config.toml
num_key_value_heads = 5
intermediate_size = 1280
norm_place = "pre"
parallel_block = false
init = "normal"
init_std_qkv = 0.0211
init_std_up = 0.0211
lr_head = 0.00777
warmup_steps = 200
dataset = "wikipedia_en"
Each number is 500 + 25 x the weight over its row's rms, rounded and kept within 0 to 999. Layers, rows and columns count from 0. Numbers have three digits each. The size before them is the row's rms in percent of the matrix's.

# up: layer 6 MLP up, 1280x320, rms 0.0793, rows 946-1095, columns 0-39
# down: layer 6 MLP down (transposed), 1280x320, rms 0.02, rows 946-1095, columns 0-39
up946 101:502511509511533508538535418532519469536525493463473528508506523514508512513477556537472480482488494540501510518459474472
down946 102:508491507515504483476488534474473485472502529526540495533522525535472497507536463486497464511505485476496512489474524503
up947 098:469483497519481475512529510473505474544495526497504486487518490467488519479485502493548507513523508525457498483503449469
down947 097:454446513472483502491519462498536510469517501501502505496470514522526468509478489476501482455475520495499490498520497480
up948 094:532483499493512504511413524470515516498506461497510518488531527536519545487539509502477503511488531494486506500489460456
down948 099:475481515487486446503518489496518563478511558454481440487491500514521509470485505485512519503511472523498516469518469524
up949 106:501491521468522472500491476515525450510488452504489509531489480485475472495465480472499464524525545454484550478523506523
down949 112:511514527504537482506510469500540525502525528499494480469466497546475462542475487519477510500520491491504521446505502525
up950 093:526478452488508513523531510488486531473523490557533511495523517457498513509505530437497485512543530486516473556529493481
down950 085:503528515477483528509493511477515531487492493436477498494471516512501488508547482485526501477451467458508473518484512525
up951 088:489475491473506516541458499521502474491488542520517521507475526479520523417540508479493524475522535509511527517487510504
down951 097:513527475496514513472552489508484520513505487495531486486512469518493514470497490538485499523469521477498523467470460510
up952 096:503535529523492481517455493499510494529492482520463548509484516461509537506524561494501483470479545498503454486555518447
down952 099:529479463504488504510473471485492485510516504482512510497494471516460503499521540478512541510476509460505458504473503479
up953 097:543484483479467479520499483485492529528522471499469479496516508504543508522508509516509511510520507479504522532476517452
down953 092:514503505506480461510527517464522470510504539532491469515518518547502525487472460490584453435443488520467514503465499505
up954 102:491455511469489490506475456506484529522512488505509514552517448491525555500494519537533449492492535498521507495500448474
down954 109:495484463540511485492508484468491507488521545468452520509505489473513495566522546495482528517533506525472526463543526497
up955 098:491521524546512481547518489467485513499455500496518476496506477509491501486488496479526527519465544502529527471448467450
down955 099:525490488524532492479458455548509482518519538484544495507496464493471506513484488497455487512494496496506518518561506528
up956 094:478491534516488507480499499490500518487486504509466453488522485523466514479511524520481466477495475562508493508505514473
down956 093:549454518502548483522457482539509522504490502474469518510455522480470510552480505526496500461497518499484541538479495509
up957 099:488517530520504511537491495521529467479520482502472494498487471478506517532536509483513484480507487512535528523506491539
down957 096:534461498514491484453498499492461552473473540508506531483532467502522506543563476494534471501481531494440473498509526498
up958 103:469518469467493510485525514506484516505524521505516520498565516526519542513510499496513538470494544495493456504529520503
down958 097:492535511488495515463538487496502477531492512540486479522499519477459526514473498568477411509538533511515448468461490487
up959 100:529463498523506512445533492508524517529506526474484468437501473488471507471466493540506515555486492492490495489485477518
down959 097:507545468509499480509497503481508504448472476536492520524546487523476515522493483493485492514474523461482461523512478535
up960 087:482466510480508462511530474465515475520455534471519480483449488495508471527507465489507455497568521470537504536494497498
down960 085:528547555488502530507488506517537521522495529496499516467505544517462505483491493535490469523500450510514486561512520493
up961 096:515477464517460507480468491489486546491548496506481511510516461517573527457492514463527478507519513515468515511544570509
down961 089:498482494519519531544464503526493463504505503529524483480487522502477552471478489571471495422492505468527516483496510512
up962 102:507460485512499454512463500513477506509494511486465468516525511526522495539439486508475515509527532472488520536490496508
down962 103:487526519470533520490489552474493503459506518490549474468537468514497516478532437513506468518540528493517481509533541524
up963 095:485522477530536559502511506506522503510519525536493507497444493514515480499520523517462511512476532489516459466482483547
down963 091:478475491460502504526481519499509516470469500455543509525537488524558536484487523480521546479487491512494512517469504514
up964 105:508491506498492498511494480505440501541495481473528469458498542494545520523533509479488502495541513453507496507520534459
down964 104:472524516496483503515520486490544497516507480527522527541524482514507513551499497474534490480492497481471505516512522487
up965 103:485518447514500527489479522468464540488504506536497507541518517475490511528506526490488479488483505501551487460521498453
down965 103:496505494520500533521505487498481525524534509474482519529491468483501494538525491491509481513512472518492483479483491507
up966 105:501440491482485484525495486477481512518502451469514513503497524493526521467492486530533504484524486470494492521474468500
down966 110:547507463517526526499500518493487495484467553543553523479510490493488481530502483512525487488507490507506487517523443479
up967 094:492495495510483470457508481502514492479498477511517570515476493469482491549491547550529476501469506448496474519446480519
down967 093:506489554449519533528506486502511527512481478522495509544519476504507501462485493505486484509520453531511522500471524492
up968 101:512494545522528488525516451516521502487512546486507530480495509527491494510467494478503494432501513506480487478488488503
down968 102:498491514534525468521488529506466504482457521556499525499497524473530482482477475516539547486513498532568521512493555514
up969 098:497512477470499470541472500472497512507506493536502486477488474489499506524537541464523517470490554535532510516450526486
down969 097:497512485503505464521460506465499478484533472493526522479521443520471501479530516545517540480543495495502567496491508491
up970 101:461515483500477501518466490500486504504485512462462515508487529528520495485543461489500499519452458462482521494525483515
down970 098:507487517519500487503522525501502474505478489477502477493505501503501492483525523473528436486494505519486484488486507495
up971 111:516515459504519504487485510473477502488468509479512495465483485549464536515491465531516563487473565487506494476484473489
down971 112:536472497566498510506465499475503487503473524529504496527504482504479455472473474495488507527498505490514491511438499499
up972 095:501523510443458563548499493471499462528441528472533483464528484506467520509468492495481509483546505518491528472458509510
down972 104:513480518537510493510504499511486515500518442481501472541508515527483503494463498533477469493493492572480479502517529517
up973 115:537478468540489534486475501516496507502518498490496494508476520467483495463451477473466484507483527538447517494484476521
down973 116:574501483481528524459547446418477515495499484517511469515486517476515492499499507493497532491522499496498486531472514463
up974 097:521500503543474536505480500460516497508517471454462519498501487523530498476558479524497512471483478498476502504520489492
down974 092:502509501509478473516520527523513492484523507534528455526511568482487533463515525492504484498476455498522497460490521536
up975 095:503498499499554473534518483466519478531457504507482478488496516536480483512469509510508492491517487492493506524539539529
down975 090:452517475488481470543526498480488480494504450508509495499489493459489476522526474500463507478493477529490479535491514499
up976 103:553516480497530534525521495526507481518512488499513467472497498497499514455496443459495476503466499525525452507549501439
down976 105:503517513486490471435447485519512536499480495515495485501529514508512467535478522509493484535495480510522500482487505473
up977 095:530500481480519484515525471515476483507547467506525568517521498546484523458465514457474539537497497520524491506533467518
down977 102:521553520545529516463503488517549530523475484519513465537473497508513466518545557499518496466478461496514498481463499483
up978 106:493475508549489453455524482518509489494480521481466519483510530460490490491520501512454502502478498505520489545537474467
down978 103:494491522522507479473498476484494495466476536475486509527501481477529504509520478495484478509520500486508487513558520485
up979 107:434480462543496541489491497518501521479502522485493469504496468500474494504484511495519498504533525514483527481485511513
down979 104:508514510510493460488518519503520488522468499488518533460546486504511542557478519482493482557501522472505429514517468538
up980 097:495487490512491490511464517520532513540504502518501481495478518475488516505506528462491480581504505470549513491537536498
down980 099:494526523520491476506520500532496499497473538473521459531496450477465503491469481518486493480532476498495478500514561528
up981 109:490469470487519493489541501443524507499458494518510484480509497529513495489494491555487491520431472505491492472503494534
down981 113:538490474524497495544474500498489484532486472522517518567529503512515485478501459475544503458446529485491545491490468517
up982 098:493492476495536497500507512505489467478516550481494457482512504531486447467500500486454495484499475509502507492497509523
down982 088:489497514513529510494478518476470507530562484512497479501491500538508496504497523511512535510532505543535525533522492519
up983 099:513464510502495520469522501482505469525526529499542517496461502452481487502469520494509491474507445491516491500476521535
down983 107:485518479507495498513473469508483533484490479517522499541487461511514447473489542470512565546500503528530519497522479468
up984 093:471515527473489498508454475522543526518499501475491534490500496533541496513513517496486530476552503484508472513509491466
down984 099:539530521495489494471507438530468498492487502453484472487504458503483485508481463501473466508478515513499557462488474459
up985 098:529484520502518507527498503549533516484514541508496481475484541479524491539535497522448472502506471494503504483524503494
down985 096:465500542467504478504478511474537537499500478483530503479432493481524508458553519484513548514439527469464527497481482484
up986 112:477516501479482500475494541510480530527485514487519465473497515531528479505520533496510504477512528475418519556530519471
down986 119:514521550532540490481514544464488522534508505535526456498524438486500442521493490525526494471487500470494506504523504496
up987 094:467523499509520553518522514505505508456476494546476538490534525467500505513491548484524548453512514487514492507524506537
down987 096:509523521536493481516519515497494501539484530492485486512526476482480505503509470528486486482530472489512475496463514471
up988 096:528500515476495510470480475503527497529512478460496519510454482479507492501492537552521519508481472478486487568510454534
down988 094:462489488541489516519543509503477487529529503484518486491493511484509488516570502519519482460468518500468495490515494519
up989 100:511555449522506517529497485450499534540447480501498473465481463505528502464489474487508510476482499495497521488494512515
down989 102:535549492522505467545492493477456496532521470498547474453547512463567495493510483497529456499441509472530528505497490483
up990 103:485505494489542509487440504489485500547509504486480437492486482538482501510492479523512481525481503518497502488569515452
down990 097:489525520500474497471501497506539506488509478503499504543524514530491487475510483514562482492478511527536501465501567452
up991 102:503490502476471490480458485487493503480530501507464512525478524488525531495497489459518495482522492480486478524482496482
down991 105:544461479488498494508493534500531528521499523505506470474534498494491465481524478488496493503518497527496471465506476497
up992 094:490486514471508536513496491546533534513485469517537510497457495546496555547554553527511475521488536483531479499513484487
down992 100:509500532521545494524506512492506516504537478477523532501508522485492504497484524525480490492540466515529526475461555537
up993 103:461506493527454515534511523479529504511505527531470483454537534538516525509527481533465474498502482504518532475475484514
down993 097:546528501503496472486507483477496474525539503508522498520450503493511468479515551533482520492481479465524451438503507510
up994 100:446507481490529514487475492507492483509475489501507504461513525478491455473532495509488521498461500492554477506458483448
down994 107:498478477517498463528533528463527502526512512483473488516487493492449546498519497486482472485529469503459499491532493482
up995 092:514512470491520495519492488506497485521560492536502461513474504537492502506491507481451485481475505492460534525479522501
down995 090:494522480585479452524481469510505493521512513464465548453459485509493513453461493508493477526508535520508460492479465542
up996 107:512445519479501504544487530509492521513533525512531519482499539512501457579527517527540488544505501503529528474473478483
down996 110:479489500451492479508499488458501487493496468477469520461536485484522517492477472477483531504546546487511462467497486509
up997 095:490499508480499523502466497481486456531464436494482458483522497504444513508492531496499513487487532536491524457515500575
down997 092:489588505483505514520475498506503529498523515435506500527487501517475510518509510524489497490521501508473472478503540509
up998 093:509481468498500507501507510478524475526458507462540484498484503472499474477479494490507524509462499521456539531489521506
down998 089:487486512510538492509487463501510501478558506491500504514543498472481540529513473478515496466514507562490503505507495502
up999 093:495441485510476515485472520507455459474545512499491496510531472491514476499532509466472483523478515514523505481516485527
down999 085:503529491485519463503537508491497460492513533498491505513542495497507541486468513578496481477498515484472511491465472455
up1000 107:508482506476539534473507466501491510540494510494532488480475493505470514512528475499526480483495491477556477479515488452
down1000 107:478508520498475510470504502458496461466473504475478532500503498476448509448485476484505532542558531515512449530485541489
up1001 086:449551530504521530507511454499467482474502529523483516485536493503533494477515514483461490478516532519511529438483468489
down1001 102:480481490510509521512562528478565477500518473487472516511511464533476512486464496547495503533481444516538513485490521470
up1002 099:538477525482539459531480515540562502537514536518484514455533509443465487534521511475483540467509490507513529534477511497
down1002 098:497500490496485495486498464498519498478527457538491439493498463487530520521525479514544500480544503491460499494472494507
up1003 104:479483512497516483515530489484478524536506464512521482483512455476486477473547505475467516498504554487479503531497524514
down1003 103:501521547493519467506526476507517544437496516488517479514496463519535470515472492499491487503496500519541525500469539467
up1004 101:537544520517481502490529514514503486575521478501518480453487532513483520477485488457500497457484502507511513491489485515
down1004 097:484472511434488501524575495478510494495509514549463511523482495508491461507454516462488509466523532519490460494517520502
up1005 097:500494533491486501492514501529481491488508497489515510543525514518530514501439515548506571512466496452482481517485527504
down1005 095:509450493491523483489474491498514510516505544517500535479484502485499473518490468473465453551469454513516479508479513469
up1006 094:506477449498475507501506471518503502521500480459505513521521536520508466510500537489543488460509505508484570539454513503
down1006 087:516484490526512537464493507492533475477491475517499497466481498526516484470498480508434524529553477478475465513473511494
up1007 091:496520504502503523496504463491507545537496513516496514517458486499527521519528525493505516452536507490523497448495499537
down1007 093:519480528514513441540550546521514511471487501510479509480559489508494511499476467505508489511495480480487530502538550494
up1008 096:490494444483448498504482495520494521468476496496505532467489491498527485500525494466506526543432454504529501500501493495
down1008 094:521508503535498493463478488497494508423539502513473490483544498499475500521505473469502513503536509445481489491530510516
up1009 104:502487500553508539500496478491527557435499482491509518499480514469486481531502488521423456522470498479477487503526476505
down1009 101:552503497507489479502483513495476531527549519543549486522508463462489532516480515487480533481529501527453531479511465503
up1010 096:532473474524503489477489527491468468531527523495511462494538482510533507518510543457511493536499478484498476536503481513
down1010 096:498469521508529496528465499478478508532490455459566492483505519463525491501523506471525504486480512529481449493488504485
up1011 093:522556506484516478499497505498511545511490488460505465510513477505449454521484547498500490529499507502519463482539482546
down1011 094:511463452507476515478513480508483488473537485498455466491516543447541490545475490481517501496511487502502491479531472517
up1012 096:503521484497483497493526509506489512482504482488508463475485501521441525488468535491463481520519493510511524464550518479
down1012 091:492506483502496501528520498486522509542499467511506487514512509474507482526552505466491535501457543519518502510474516476
up1013 113:487528509493514517472523484462496547532504533489518509477486502489499507499506518479483513483488492497530499477545492473
down1013 117:521433534508519485417487528452522488508490451517493487519532487539465505541486511557467527469503527522510504528463503495
up1014 102:527478473487483509515514457485530524476482490491461490463530521544532484517523479510543487480470483553549577480528496495
down1014 101:478542522493506500519508479514524516507531479501484516478493523492500504513522477433501499536500507491505482570523511500
up1015 103:510488442528470500492505535496473471467545523503479569501522477534487530510533458481527498491500486502486474504537492502
down1015 102:486491543512498487522503472506500542492483450512492470492461459516478508505501483483507515485492492455480519451508522536
up1016 101:491468515509500506480459503491492446535485501506489518469487491506478538556465530496528485514527539497501453457472533491
down1016 104:473475527442498488465506510535508509469502473486500547547486492511466521543513504519476495502489497518535493513510508542
up1017 102:508493490478513508471489519528518477529473493499500573535481485519444528459537475470519539487488498508543475492511447470
down1017 099:523487512492490511476513526505497492536497476502509496496488487557552473476530486466518476488498473484521517518519516468
up1018 103:502533472529483515506522491492496504549516500479469463475486461525538470508516487472482475522498526503528476520541466499
down1018 096:505500522496509529481479504465510526501504491507535493459511491515558503472471487467542501518518486487481502477527511519
up1019 098:556479509490480467517477513482545505495470491507490487514495510429485508493489521496508483553506520500509505500524492533
down1019 095:524537499494519496461482557518496504501499484473442528553503465501545487490492469537492514486514528531501508550490553533
up1020 095:561453529533509498485525462455502469463497520510488503557482491541495468485507523474505548500508459478498540508540514511
down1020 092:500525500520507481510489457497537455518506508500468482535501445501527511500525477495486511527476497482484511519533490506
up1021 103:517516463470474518497482456515532500498551466526486486535520493502513504476481495545515448585505465456536523506480495488
down1021 102:536545490517532472505501508482503508505540489468572511543534553502497525460538494491538514492460466494505503534529468511
up1022 098:509488474486482510535512494471508495493506481508507540443510510506524510509521456468488531504523489478501509515489504478
down1022 090:494439509490475461483471518511515540493549505517510529549484488522540510511534509522525452526510481534451502515507497504
up1023 100:508518515532513519475483523501515507528467475478490526532485505500491486497517491474433531452437463465495475480449476513
down1023 091:493479489509559473465514501495503499463473503513479495515468499485485511521487488536493542505475527499480500511493483445
up1024 106:511485467482481504526536466518525456494479477479499452511501509552507498505487510471502485537458485510487533550478477458
down1024 104:473512521483546534496471485470496513448526487533510467472468508530486485473483501529477443499498509482547516527504528508
up1025 105:447484536447440508514508490470492543481521489516534493523482495469493530510521492464524504500502491509479518469522459457
down1025 096:540464521553543495520506499492526512566488489503508469519532510508516506476498458525502508537489522522520481549506483519
up1026 105:474527491491526529516529540459482530531500471487493500505534527479513538482519508511524502531499538478526527482492511496
down1026 109:493484503527515499456490499504528509542532527478452503484475472479511495506466526475505472512488525518509523502519502502
up1027 102:472498477472479509462494516543500560519483447568529508538453499525515531529431512474507509525466510478465519473511478459
down1027 103:476481507499493518509512498545478512490439532498459508486505505528522483483538456526515468514495453487502510514490511517
up1028 100:515468526473488485481478506500531512496486510516506497451470470524510524480457506498503494514502496476505479520458512505
down1028 100:493479512482515545509483515458464515541514496509501485488514530497506494471495487523541496460452484496508516467490477525
up1029 097:490491509456468556539495460480555499480457479460496499511522524482493467475528509471496480533505509478461469520481461489
down1029 102:489477475469473453474551542485511498491478496515489483545512442534531544498478461515515531482453502496487477494515511498
up1030 096:449527486464552505518469453514526482511516491494519489475462513514482477535542450515496511518495481474491520472513486532
down1030 102:493484551505470498513538491512495441510496507539482494542505480476527473476467501490541461509524457482544535498486491488
up1031 097:491486536482523477475547476508519481487516508512447505483519512507550487482490487469515476504518508470482538522488507487
down1031 098:492498511471518502501496442539448481523511497488497501500454497483533463445539509491507506460522547485547485530492504513
up1032 099:514506523514472480524479487495495542505498493531518450534488484469463483517527546483516482467491465555471541504486510513
down1032 091:523480511524538510537507470445527532516548520507518553466487529514503483477492443478516489525520521479485476520493490492
up1033 107:480467472475546500450519495528509485499455550506454515508523518504494519468494483515475493554504493496523501519493529466
down1033 102:537535512476539473511528476523559495483507523513449512459558493467500488534555499531484471479535546506468529505531541488
up1034 102:500494507489518512455523501491553525536504522517490492459497517486542492514482519468483487469475476510506506499491533471
down1034 108:487549543530513491470483511494473541501524496494506483518508503481521437509525474521515495508495483501520528499509516513
up1035 099:470492513496526498525506542520469533502529504490526548502498540512503493452530464523484495482527470494496548505500500475
down1035 098:506504470503447481476475498466479486497520508503520519507505521504488511475502480507548485500523505497482491532479494531
up1036 096:488492511554516515512500480483481510547440488432477448537483514518505486489525498531485535497485559506450506485503472521
down1036 097:462486510525507477503543528532519470487489527529485510516502490521505495480469523453535534492518475530496492470533525496
up1037 101:522486477498518460495499518500480508526509513513484493472503479505519515512492536454477480492464501512495486541487506486
down1037 105:429490533474509514482490503503487460492534493514527484494517487522475505505494526454525487526491481515525497514517511479
up1038 108:522516479556523489492491522506506518502475471554484453474502465454510538501505487511503496529513473496551523512498507461
down1038 110:494554522490526505489483499486482485475481493512503501480550511543491531473506498500572531515467521478480522481540539498
up1039 104:502523485515474504497492495480535535520519565526533504489472497535508489521473497521475496490481515530497495491498523534
down1039 103:500514460540499480496518480497459460503505515481470521436514496473520534496502494528463517502518483503474497516457495467
up1040 090:469488481508517519585475482489491499493526460474517516531507456492488500482511534485512505524482500536510476516503499521
down1040 093:513462552483477540485476474472504459532517513498493471501540518519481496519486537460499482486494526490485521510475505523
up1041 092:486469528481536546449516480489509484474497496525514523531483491509506476516508482493514483472507498467533504518478500533
down1041 092:495512482480456500503471487497481518482474438510473497493517488496513537516495562509519481481463493528502534513489522463
up1042 094:508521506503564499502507478508467524485520510480518523489533482496521491510441493485451495480473477481460482477498487484
down1042 088:530516495495513511511494488525534518527521505501470532489498521530540490454541421493518473510490488492512506507432525499
up1043 103:467485511472523497506496460471515522518520517487526493506541533547509537502471496501496488477484488518502510487524493534
down1043 098:536464506481496502502521483553480514532499530513502521489491546497510506519478545509500496528474528485531510512498480436
up1044 096:515495506510537476509483493547499527516524446511483500512466477532500527515479536526561490512483517507485515540570490508
down1044 097:467473513536495496464470520507542460511533455475516513473488525518477527475477483488584548503464496452446491473526469531
up1045 106:537515494539524479505524534409516495527518478557483475481490532514523488533519484516483505475499529433509484509504524454
down1045 110:456550469498520513548496498490475447485514522449530481535554494465510480512509510539488519437516476511480507532543556505
up1046 105:506480486513510499509498527471479511501491536517548490498471492519522508489478520473540495489541511507473505503499505533
down1046 099:451525526518510543465523497490506489512494504501473532493543496496523484531496484492513452480509487470519486493522542469
up1047 106:479470485532529492502482484502482496527511526508519521510466492468484508535511510525481496482536502522523520495501478507
down1047 106:463482526460498491480518522475532516494494504510494502466501523492475515472474488474499504548488472528507471505488485494
up1048 104:496490516487548504503496508426546527565496506524522482514497517487529527502469506470472498534499440488491501544536506494
down1048 106:486496538494458477487532493491467470485498518498459524499497510498518460530496501493509533480465519497504420516468547490
up1049 095:504480528526493489425521472483545464485486493508518529498498447505517483502530503527469485510479487498522484476506509567
down1049 090:480480513483441524518490469521529463499525485567515485496478483492486499510517476489521508480530470490493467497487519468
up1050 119:499531496527481499468498500465472501483490489502525488485469458511520488484483490503537451514490537484492503475453512490
down1050 123:523529517497496496476475481455485536531535487501502491543495476528510476496462567484491516516519513497471514513440473468
up1051 102:507517508493528473508534472492495490477517523510480494473513458517474473486524551497466547503496505444487460528528498479
down1051 102:498531496488499510511565489502511498496493495488512530506516499494500461480505479517548453520508490522467478489478480488
up1052 106:499495525452499482500546524480525509506504488508495531483479476533512489514552531520450529466506524526482506492505505500
down1052 104:513476478485500461488477504503507464518488517482469536487530458451493503490521532498472517490547503516521477509475515508
up1053 099:490464505486504501511509548502502526495516492475500478502490513551506523494482464506475498463502465494454501508493487458
down1053 096:482461531466507456469479478507519507466509512461531508462474504495572490509469496503507477502459481512455514478484485499
up1054 101:519538485503500501501520511511438503498503468493505471466514453533489467418485451506504535478513460499497462494488450505
down1054 097:503511475513539537524499481491489465556474502456495529450499488478521523478508503513571510479517447480549492562494468508
up1055 099:502508502516487532539533502522490524484481492528504536478477503508509503499480447514501476498521526489480508498511513483
down1055 096:501483494498535486519484492509456499530487509478510491539509470490513490489504470478473490451500520466496497521497501541
up1056 114:489527485514534481483465469469477498519424506501510454525482531508509505501519505471494513499487487470468493515497529510
down1056 115:527516498500477477494513520511509529513465529487522461499505481500518468511508537493532490470507489492453495475485500473
up1057 097:458523492488479546523503479511469501501520471497511509471519474534492499480508515481509519484476497521522521542491498508
down1057 093:536504493547490489494500531496484544441490487503488470503476463503479536489521454508500476590488493439502504516487514540
up1058 102:501507501520483453485521526507491525504482449496548489521496514507525493509529491491497517471497517500475519488499542499
down1058 108:471481544456506536495505483508479466472533532549479484517480517517523523491499564522522437476490504495511454487534512501
up1059 101:442469500527490487497491515501531486499532486527474486525466527513486457492539509536462519541498487536474492507468519506
down1059 102:540556544530560557494484497484518506514445514484504538478510507505473464472454484454494525521521481499505536498483508504
up1060 100:516506474482495524545501500466502488543498523514539509512485501496455460471526488487452490488505497463487520544533455526
down1060 102:482521546523463463498490481472526542495520497486460509503501530509512506536472509509540529511520482496541540486499461479
up1061 104:533492436516519546493471498518455487521510463515489494490503465499496491557515517458522473514476466536521521513489504515
down1061 098:529510532501481504470501490473519484500518497535484505500524498514454508498501547446466474505545483496523479512483490535
up1062 105:477503529486493485505513480546509475513518467488490518517517487485544491480532503480522514561519513512519550458498497470
down1062 098:547515497521529475483472508520478499510480507523496518475527514494481493521499537512505474551534540511479463479497513522
up1063 102:511480480505480487488477520538463513512482523513499519524513469472509472534508506488505526484518560518510502507514495475
down1063 104:464529494518504459511512480471487501493544524511481450483491497506547488577455531480521461512525505543466510453504476478
up1064 103:525477508481474497499495522459480484503546523473513511456524565478491470487473534512495469491568488451556547506535514502
down1064 102:478547544511470500477496503519489493496482503503517481480465499512523514547469514485478480542503502434490488464519508548
up1065 093:474468482480560499486504486522463531491470467461532510480498529508516500481480494482483484520502479519515482504544487523
down1065 093:472510488526533519444455510523513471508535477538456525473531524479488515511514521514497492511528485507545525502493513494
up1066 098:504497546523480507475498488511484493523532490516490442550472454508534515476475476489465462525539505510491452482494473493
down1066 102:495519516516508488519462505507484496491525513513531496550512541502503508518492512520545493481505478518504507472460456492
up1067 105:525539449518561504508517505482481470517509484531557550480481501477512499465485521472464489505501509514508486476503490497
down1067 104:449523489512497551483520468485497519517492542505500499534501508509445488541475544510473526493512480459477549524494518481
up1068 106:532489517537499543495492478517497498514468504526463535515514481513488514503507510495459458527469496518495481501471470499
down1068 104:512475525479541516502465500550490492520514472536488549480473511507498521479486472513530488508512497444477476539468505499
up1069 104:506479517521536502449536559514474463545477533511509478502482508487448542464457475554504475515522497496526475483504481492
down1069 102:481515492438493507469468487447468488500498507482441455467480530522503479507508483496482519470519527483503522505511507478
up1070 098:494527502489468539519520519502550507479487499483491512444471533509511500506504498515447468485526524502472497520423502483
down1070 096:504477509532476444543501507480506494507482474488480525520468519455507476510513508515518508478513513546515500479421520493
up1071 086:545504518494519504497460482485479544482521473461459496490509515494502506559483526494514522520494497525492499529445505522
down1071 091:549500506498513480467494530511487502507494508475548507507491472533472510519494508518499529528492463496537528491527477520
up1072 105:507514483533488513472474468462484517522506489448535465530504496470531498507454474486458504448496542460482483528510526474
down1072 115:495526540474516507455504503535496485499451544513527508517498486519485550460530508489521486512494493539502486511504473476
up1073 097:495532498529501500511476491521489501497453520501494505484454510497471491536490500505477513528481464515491506516492474516
down1073 097:514479479465451447508519500473551517516490516483503440500488505536458540521509489477500478495518527509433491506465486471
up1074 097:523420467497478467481558530477484504524516480487543467482498532520508486479515510544492464522504481495514489504504502494
down1074 098:513497482411494508473475510485484549482470475496480507476524492495508496495464580476522464502525513512507531464497544442
up1075 098:513477526488506531511495503468510507521505498509449467520513510449538519541531501504536470482514536500489515492511474501
down1075 105:497493488478487522434530468453500470509504461511572540476494528510514504501482518551499503506518483504494474502520497542
up1076 106:507537520457511527524520511455492478502520516556512471476508492486553451518499500511505496530453494537472503526501532497
down1076 105:458521457489541535504491500530531494474527495423480532504492502504518514496440494481475438487510479520482528508542506504
up1077 109:523483512510492498472442517497485472468501526529453513465505491532516510505527540450492560489496492494498523487540486510
down1077 108:510499454515426484525501517457526539511534514404452499498478498467502487440478541501516511475508513497479479480496492487
up1078 101:525512510475515537505526474530478489512523498506532468527490520495512489512495497480545529468480534529484503534495502490
down1078 100:477514492518516513497536491513516507478504493488517509467512457487481521457488481546518489439482482450508473472485515459
up1079 086:456503504502546488488466536514511479512515499475479503472532456517525507476504497504493549556511500527478472500433491490
down1079 083:529548533524448533511520505547505514502440465507477475496471504517478510498526496566483531510530515492492516520449518568
up1080 108:508510461481573466534478524484508513513549504549487527470495464497510477488505476494509473484498536523572493483502487521
down1080 103:522485503433483501500497501469488511533498467470519516505510534478450500512531508450510502505517492484442509515533478490
up1081 101:495510520466513447491488506529503503496470529515522528512510530462535540522486509508505515472468513453460503495463523451
down1081 093:508509520486490498479501505503491501478503511487507443487503505497503498515478503475493481524472497470508517508536513505
up1082 096:511491483521488500502539469551485471533470483502492492477456497519523481524478517504510524506477492491506480548486493544
down1082 101:501469492500520516515568526487538500460512492502487506512520485509489506465517496501493471494474481484497485516518485515
up1083 093:501495479520495532513508457512513503510526493470491477448489488454505463529513521468515510489448477448514555524481496460
down1083 091:468554511461533521472494506493502531546455490521541511526515500542495488518515519487516473539486476528511520516520469477
up1084 106:514531467496513515463476495458534542507496486539506464496483519491523507468489519504479477500488488498503506537519489489
down1084 107:492553520487522453473528483513450520514474494526496479517509457480488509495493522451495513463457517480486549527480464456
up1085 097:523446508485471509505501492534538478511491502508482478545473465521477479505502477424547513504492490493458472505516492486
down1085 094:491499510479510500488463515438454535498521489523530477549502487499495517500513519497487479475466536448529511517554535503
up1086 096:474493512464553519516492530508524532499513536532462526482514461519525478480482488463499468513535515475483471493524546454
down1086 096:533443510451488472500545482465485508504499507485480466523482507476491466530497447454556487489503444528492504529533497520
up1087 100:519466548515521501492513509553484476507502533475527488492503461483511523486508482499464490522489488492528496510522495504
down1087 096:528499510481502505510484518507491463481466522504486507524513531519541555508477491508535540504530481560465491525499552517
up1088 102:528508507485515481500493479459521518524497535518450465554478532513541521545501520487434485526528504488506479484489515487
down1088 101:500461496478529487426476516531516533496539479471531491499504494488487508494471483507484446475517494541493512476496533445
up1089 105:489470507506464483477444523477542485537577488504493504481497548492504507508491484514504500494473521473526500459509528531
down1089 107:448495503479549504476496491506512520538510466489518442523496488474512464561519504509510471499508519499527507516505497504
up1090 105:470514496532500482519497515465495515471485460555477484485513504541464526500521513494474492534540514521516462470510529494
down1090 099:541501485459488465495509457496417494487500529466481497473491526503527485519549481484473477496500483476526559476493492484
up1091 105:510465489501504547494489515501519506529494504465493488482508496502521505483517511548520507475499513478472489492463511501
down1091 105:467478539515506505464488481512490496483512479485526518477461515494488501490485440556477500532498482520500509517528475475
up1092 090:535540500477503539521532466490482477511530472527559501456528514447471539517476491481507491462516507470493466483455513485
down1092 088:526460509469491486503512464527476492513497469519466488462534514472521488522486525487503539514446510460457491517502488500
up1093 098:475509508469507502497502483500526520479464520475506511470509536498506506487522561470505498522526491492465497519483514485
down1093 103:509516486541514502530496455568461520478511446491530493530567480507530526489467485507505487515490496459512489507520507521
up1094 110:465497483515477502522487523486486471506502517420489467473464498477538521498496487488542517494465477524515493491492470479
down1094 114:487559503491482496513439473492476483494514469496518505485496473525514496489514472522484508535522518511492470496475499512
up1095 103:516511497530508477496516496473483529531479477525495449516502504492487503458525496506543527446455517478500522458487482529
down1095 107:482506541480523478480446504500543498448492451521538493479502503495514503531496566531522507508520515452469519516494488499